config.toml
norm_eps = 1e-05
rope_fraction = 1.0
lr_mult_o = 0.882
beta1 = 0.95
batch_tokens = [8192, 16384, 24576]
seq_len = 256
Each number is 128 + 32 x the weight over the matrix's rms, rounded and kept within 0 to 255. Layers, rows and columns count from 0. Numbers have three digits each.

# layer 8 attention key, 128x160, rms 0.131, rows 0-127, columns 0-31
185182156154080066168146120187107097081128158194187144138141099112160133124187136166137212117142
148114134122111163135158096154125133150079101144163113111198142136177172123156105151099128140102
062160173099092183127121085148102159079095104161154188092110135078136104149098148048213132173176
130116108151125158135082145143101110164114163108054104122125156165136147125150159198137109147091
120117140086161102114161127144131134132121120130126091131104105100152136058131101112135144138155
083182118098132101152137158153121093154087161085146128113109075138109140114161099111091153122154
131135082089167184153183135123151062143103172035161093184089130136129165188157096121146099169118
110091133112121163129159103149117137116107127147045145120112123081114141120161108161115078051160
120126151103096109145094095160129152124142167021110068075105091130187129169115160123182094114123
114176125121169157112114109103174121084104084146166103163146105100091147096101128116124114094168
132100127176151093131051132116158107089128119135123093076200135102052136089097142140130097117105
129186154150139176110107163161094154112114171112110087091121140128110095086092130172050144122159
140149159100113152120107093149090064132131146071159154209127171174136176138118088111079153195139
097121173127104120092105153120129152153143122092092092125101055171145024087129180137140136120157
124120080142120137134120054110121146076128093123116015073130194102149131136093075155141155152152
102058112189155144108108107136125177099128129110089063078086157110188152191055051087103154101098
079120132129100100118108199164111091078142056118138089097144066094135079175099120100178179120093
138142135143190173150103183140069180174073100042103146095105141079098081148125071081171059150164
135120163120143182114115199140057108119121128145054076139107035097180095162166119126198116178154
138141206113153160133180025066089122117073149127105123148173147076195076147099150117172096118153
086069205060163128078136123179070227125175099123152156171157132143171165111050148118148078098099
104166123172116137155111101062145152114200134163133186107108117123124049108186133150118158171118
108093101127147095166127114148104142101169134226151105176107111107128126129175107155144111066114
163162142129128136116149120161091095104184145078112115142098117129116144094136153149137145081164
131120121143167069092141126134122163109109172116180207100137148135150211128183167070162108141147
145058166126119106151144132122133124117088101154133154146051130079163156165082073183096168096160
123136133151113117184130128152109159193068128163066146109056122114104080155152129117108113165177
102095071127133145167125077164114108101161114119109100194122129142119163213133157082134145059150
158086107084153130064255118095137142110120118110185091174153117125113103132106156065021084173196
098130106114079105109096163134082114151195127153178152136140085121064106179115180120070221107134
088156128120113183153074132197163163121075118181105155105172063128133163137121069130191106120191
116124222114185155098108152129184121151194117127158063081119087054125182142134085113177097127140
123134105143118094120137142077110118160161109136153121147139116070153112070064088123119129141155
115099127088121151100109145108105100129109113100068107144177169153155138172138146171150066153132
163108140202123093145162117114141087128103095150083105113080113112093125139129145122136130114168
109124119109135137067171127142138149144144155177180178135129118107152136109107148120037127145146
129105111128134122095142158133087117129125170131158154130079159151166104108144127152150105099153
111159166097168138116084122080111114115137092089153037134149183123159121133163112140199096068169
124187201093137057154204110164133140092120104137187113102096128149171134163138164129093140118177
124131152138201080132163102132129103133100116159135167150140132095140086125069162146137122080171
144119083177173147175164075090211070169160073199132119154088106090173139084078174129115157076156
113078148147101144096082071085120134140100162102094120096125224163143118153153083085131105121127
125106184176136133177167122158170059102127119128097117125137098120132150155108161084108122094158
170119053207144106115111151173158093123135144159152124115135137093183174108106156134118161095195
142148087086126207164167168118194143167141108141181120127143108137201158134115164077156115116048
124102157112183121162143098095067108070070122131169068095150099158105075091100113143124115131128
086107148119137148149117221113191131118133151150101136048100102104096144143099108073056124169189
194145166139124104187105105107104184155106079118121074159085092162117152115134122205126102162176
214126164152101149098170139165115070036126134157120133154124164133220131091112069116105147150120
191185163113110138116145083089163136135179084165164130120152159093187151136076128042109160199153
124094179110118142124156141126131071067171126172092165132141124160108149140111158188150168172120
117130223114133166141158169114079096139019114165139131122147107118105112116117147180127115088113
171196178169125162128116115181138111083083129117160163159131141113137183152096143102152125141053
112171117156114148158086140146127040074198130139122128079040114162134174131091123160176110143149
085175115152096162181183132179124138157130146131143119118123140150189138143134091084156069094139
074198107097164111078123094162164136090087110145143087090163120153176108134096127112163136127140
188108081194107119121130128131068089120158129145079176165139228083117124114122042135114163105141
152135114122139158111109104124121176210126135047172107121100135102132099122107157092123120118088
121111184103150097247107127154103113082167234084075075201095039106131100109099151083222157105152
143165156158139198087140142144144135147119162198123137142133155170170162142124088105155101139151
173134127081101137119148088097143111182133161106194098095078193094153093090179077107151122177051
107105196138167138099153080135111107134167158167156090064051133133096136130155060149163143075156
161088145110224152129134113184107100192139181150123121112186157137129151124210080134120067141159
102120092117076121084145136120135117133129093185109172157099161155118112175127050082076156142100
130152078166143116154115100156139162053083070165176095093137122091121128132102107076125141161166
124109079096106135097148111157153107181138143067113153163107100235176117150148099127115124149102
124072157134125140109124123161142106089132152168118087149107134040072102171112138109139145142134
134116114114105116120114108109090101143123150099154123124125130157137148110154137170114102105088
127138115156109125115082098161179115116142105206093119120139176145146108078153113091129160133163
112114090106107182167125170103179127126092061114148120082141119143140120076143084132109133160124
190181076135136144127182097134133128149134156125101110078090158146103135096094125203126075136113
092138105120104112174122093117126131074170081146149093140173132143161185128145241162126095142163
193157064161155139129073081140070083171122100143098064113106100150117103148135101134090085089115
152129100205135123123146139148137142148135151141127140137091111109181110156151146119117146125194
052156123158102120101124115092157090158093123079157106116064189103128149140124155149101148155223
134122116159131109153148174135103022114204165155118166078168099062117124122113122121106119113126
158124124065085151165123131145095182132089097154140089140157165145140162114114117127088160087097
148117143087055143132171127106082127078096123106187127097147138215135131148204145144090110071191
131187101140101073128114163101077083163098155142172042150134115092161131148056154156120085147124
154114171077163125134115156110114141139152148114086146135113088070188175123142141121149126108161
097179134185098127114127153070121128087143139151147125113114122041112098156138081143150193189224
069102215105159092140114149112122186129092087102116094145118095177121130154184104174147090129158
162160086158183159151133101192086048158206179076133124127095109125097135149122086119110183173145
138155153197190103110173125156084156120162174206131070149091171071137162123187182115174130123115
177162189108147120154157127104153111107120148195142127151163092111131170140119149082073156126062
132161186153086163137112102150144099109221105211056166186147127127076104170138129126150138148129
124093104161094150099078092188100092115107183210147126120106174098080064128132091145105140142077
167112094116144119158098107108118123158183067068178113123135127098149131124088116150132115104109
138090082103098132157123140103138159102138087133100153102148174114123101211080155131103186151100
132119122178140148199182135137160065195170095124092177119148072125155095164072089124141109124148
146191089123120099158099129131141091107102154147064135163157115120111121183103078111149159135131
195138166142161174146079154099076170105171095096141171126093090159226113121122128207102122115153
150127132211099182114112191161106167128142108122108112095141150047150104162096165179112127093119
158118094161181156155211148134116152131092102066066097091142160134087192067150151140103115124175
061112109116153146169148121092164140113223132112117156127119167152156117132170141126059151107122
142149110135143156185072169176098060097125093132121126181105136111100095163075082108169114154116
120154134097128111130149140172115144109069103097131069128123163110138088139126077065165140136152
132106101099162129076145146093090136161153154086179135172154135101149108159122137146151109105090
125133124169151102153113153131113145095063087187129117131105108123133114123118127104140164135185
140096145111134138100131129172140114105135088189148078102140134067179093165106131101150137143150
164125139145143125104133162152120140155158148137125129116161148131101136119112149129149118121089
104129058120118092115121163166128165166138148070122189137130163101090151162126147182125094146083
090163117126151155110146113215174101127157177183095124105173134111141149117078141085107087147206
115147139181138096154153109121157116104105114230085160148121151070152112217099148077135160152193
158166109195107121090118169144128136111086085193109131110156164120186143109049144044135145113192
182112123093128111130149144190168149154187182092169107176106131118173120152118126184181077191103
121150076181141114144144167185155154099118118181085127117082126131131124130105127124152122105195
095137121154143125184113115111151126103138118198099151144125119089124109199078162115084082129228
087108160073132080105198087103107126068065127055129151148080197114070192161117185142092092087161
135119145090112106132163085140080137123142102063131151165097119167076085142126121129174120101039
060146121154178134135110064127183103111133099214178169081057154125162082191105183129180112101138
163069027123097117114117157073165078167138138120131136138184110073143134189145174131126136116148
082103055193150143160048167133150128118153096127141083102099149141155153190137123116134152199204
185157119156187147125108140147139113136137112139141135120167133130151135108101139113136168110164
120153157163130166123155138097114170152141125135078132112146226045121071116194143181101121093171
158124123125153153136123088140141165170152148158122125179088058204138161137166173093162120124141
158097109154089177077125144114127076145107161112157104053089117130059123109099116087101101128123
194112146119104081159139139068150056134138133151137098144175135122107084188095128127089155118141
194115169174075144144068127137137160131079136151134149148079112135074074193210148091074043115176
114086155127100092149140136116101141148088132074154121140093103187083085163176110143139066103124
147067168118151082138151114154104086135065066151162126048084088107118091053151182141183192125165
091103137098100144134087191056136111152142119125116133139148174134157121102152143131144161114182
175084073128146174192125089093122137108136038144194100173081079151107141110096128117117107139118
165163114124149109099086097085093118107088166088109153093130087135153162114102104158039146135121
166053101074109163126147155137055170141112104116125137128121115158157109153112139161073146127130
119154100156092142147157150113153117105115164173148141107102133076122097167056159139095115205130
109123115123154104117166158152111139104074143117137120108100120156185104150150060122121147063110
123139153105124105152127136080084113108073080172134150122090196095074134149162093117119115141111